Weights of a small GPT-style language model, trained from scratch on English Wikipedia.
Size: 6 heads of 64, MLP 1024 SwiGLU, vocabulary 16384, 28.5M parameters.
Architecture: RMSNorm before each block, rotary positions, no biases in attention or MLP, untied embeddings.
Training: 698M tokens, 5322 steps.
Each number is 200 + 30 x the weight over its row's rms, rounded and kept within 0 to 999. Layers, rows and columns count from 0. The size before them is the row's rms in percent of the matrix's.

# q: layer 3 attention query, 384x384, rms 0.116, rows 71-77, columns 192-287
# k: layer 3 attention key, 384x384, rms 0.116, rows 71-77, columns 192-287
q71,091,206,242,152,194,229,164,195,208,233,247,233,126,207,211,218,214,186,197,217,226,200,194,248,238,183,239,195,151,217,195,173,270,184,171,224,213,226,259,173,175,186,202,183,241,204,158,180,257,190,206,192,224,228,245,158,152,183,197,244,212,239,163,160,191,245,175,180,156,197,210,201,270,215,187,222,204,197,185,211,208,181,187,213,169,163,203,217,210,188,168,211,215,232,220,260,115
k71,098,195,206,199,157,180,136,207,174,215,158,234,175,155,152,176,202,222,220,189,211,219,214,206,238,240,243,230,231,214,163,168,195,162,272,216,248,281,241,213,215,154,195,183,185,195,262,237,197,187,262,184,190,216,199,148,211,249,205,228,193,202,246,214,204,142,213,180,233,205,208,231,164,140,241,253,158,163,177,230,257,220,237,155,146,175,158,197,245,149,225,151,180,233,213,226,158
q72,097,209,198,192,184,158,185,188,214,231,168,117,204,210,178,199,238,229,204,247,204,149,188,160,150,159,224,222,232,240,227,221,235,162,171,208,178,239,190,182,203,223,206,191,216,227,219,214,187,196,199,224,274,244,170,219,178,225,227,176,269,202,171,224,181,200,232,170,170,241,197,187,210,210,206,184,223,207,178,150,215,216,215,234,211,202,154,211,221,233,221,191,203,198,166,214,114
k72,079,201,179,182,249,181,151,210,205,216,197,211,186,163,222,179,199,172,166,156,165,184,190,246,269,154,248,130,166,190,206,236,185,177,200,159,194,199,208,178,230,184,157,157,166,190,164,157,235,166,253,143,167,178,216,162,231,209,255,220,180,247,203,217,205,229,221,191,163,196,243,218,164,133,211,189,139,194,176,201,192,190,229,192,229,166,209,205,195,187,209,188,216,241,195,223,213
q73,091,188,183,252,192,188,172,184,220,268,195,199,236,181,160,203,158,221,268,162,189,225,260,232,185,170,162,204,197,202,144,244,227,250,194,240,256,151,240,195,229,187,201,201,219,253,229,195,236,206,150,206,208,142,217,253,211,197,208,236,170,183,193,236,154,216,211,218,232,215,199,179,193,221,174,215,203,196,176,187,220,216,131,246,234,188,199,171,211,183,234,229,202,176,206,184,238
k73,104,185,229,194,221,227,179,247,174,232,215,226,204,190,247,248,157,255,172,232,180,170,149,197,220,173,174,174,195,243,173,209,211,178,183,187,180,167,181,122,191,185,179,203,247,147,161,209,245,229,183,247,227,252,167,213,162,140,178,226,196,176,196,176,201,202,216,220,150,193,182,205,190,248,186,155,215,193,227,199,211,142,243,192,247,164,202,154,206,205,203,226,223,244,222,170,183
q74,107,212,186,196,235,204,185,257,212,194,208,137,185,189,207,180,253,190,213,153,160,179,212,248,247,184,161,214,183,218,179,205,218,173,196,224,201,184,184,195,200,192,222,238,189,203,206,184,214,222,209,197,189,246,180,136,206,208,167,197,172,200,179,159,166,190,191,207,170,174,187,229,177,192,204,252,234,178,169,176,189,240,216,180,167,186,153,170,193,195,227,163,162,190,204,197,245
k74,095,197,196,172,192,221,220,185,188,196,192,208,202,173,190,206,204,229,194,225,184,225,188,185,193,257,171,224,204,232,220,186,196,191,187,219,209,186,132,196,201,191,221,171,197,178,163,247,185,207,217,173,200,236,206,191,176,237,232,157,174,240,197,263,193,232,177,191,205,229,239,190,238,203,232,203,190,159,228,167,245,197,174,207,147,212,229,212,147,196,208,260,292,181,192,224,152
q75,106,186,195,212,205,184,192,194,206,235,217,207,191,215,154,228,213,171,221,197,241,222,259,167,185,207,159,200,242,236,181,149,195,231,236,258,155,190,246,170,144,197,193,165,211,169,199,174,215,179,187,163,170,163,176,180,185,213,173,247,195,245,250,195,221,229,188,252,178,239,161,249,165,202,201,223,192,240,222,183,228,204,199,243,178,222,199,180,199,187,234,228,220,230,215,194,183
k75,094,190,212,229,215,234,211,171,227,200,242,174,189,161,187,177,180,167,196,214,199,201,210,159,187,279,216,210,191,166,242,272,159,197,170,159,180,251,220,220,181,217,216,246,129,164,202,222,212,192,212,188,261,233,165,190,176,229,210,244,237,120,208,224,167,220,223,165,224,138,242,204,218,149,201,195,275,216,202,230,203,225,198,148,169,234,199,258,195,203,177,214,211,146,164,130,218
q76,107,168,190,189,193,198,186,166,142,216,203,148,212,180,210,201,234,218,172,191,183,181,192,142,191,195,159,239,224,196,148,210,241,175,175,199,208,247,204,250,194,210,191,196,191,155,143,203,200,211,233,234,201,229,208,217,142,225,200,183,199,224,209,179,227,257,195,159,226,257,147,226,186,179,256,178,227,182,214,181,240,169,191,176,206,198,206,229,225,198,218,189,200,207,167,192,200
k76,111,195,204,216,191,166,205,202,225,224,259,197,235,163,200,233,230,158,230,244,168,196,227,205,164,206,194,179,174,219,286,239,196,184,149,198,209,203,203,211,235,231,204,233,236,173,213,230,190,165,196,192,214,195,188,201,181,214,178,165,219,205,123,186,221,198,211,210,182,140,238,200,176,238,242,217,230,171,255,219,136,194,188,204,135,251,247,208,177,197,186,174,201,194,191,209,186
q77,116,221,192,184,204,191,239,198,182,163,274,259,194,194,235,212,219,166,210,217,184,141,181,223,208,239,179,169,188,195,175,174,188,169,189,182,210,174,220,236,162,214,239,176,158,238,168,152,221,185,218,181,171,195,258,185,132,207,230,164,283,195,226,200,172,169,192,264,186,207,213,238,135,129,231,213,168,191,143,198,187,209,224,189,213,192,209,205,271,193,239,180,231,180,216,210,206
k77,119,168,204,214,217,194,242,194,223,165,199,216,182,217,174,192,213,226,199,148,173,130,188,165,217,213,239,195,247,191,190,172,199,197,223,234,159,172,171,250,215,277,207,157,219,226,182,204,217,193,198,207,185,198,196,173,222,214,236,208,170,151,137,188,220,145,197,121,171,242,242,139,246,212,196,212,170,189,247,180,210,175,181,187,164,177,139,184,194,251,180,232,197,238,218,162,207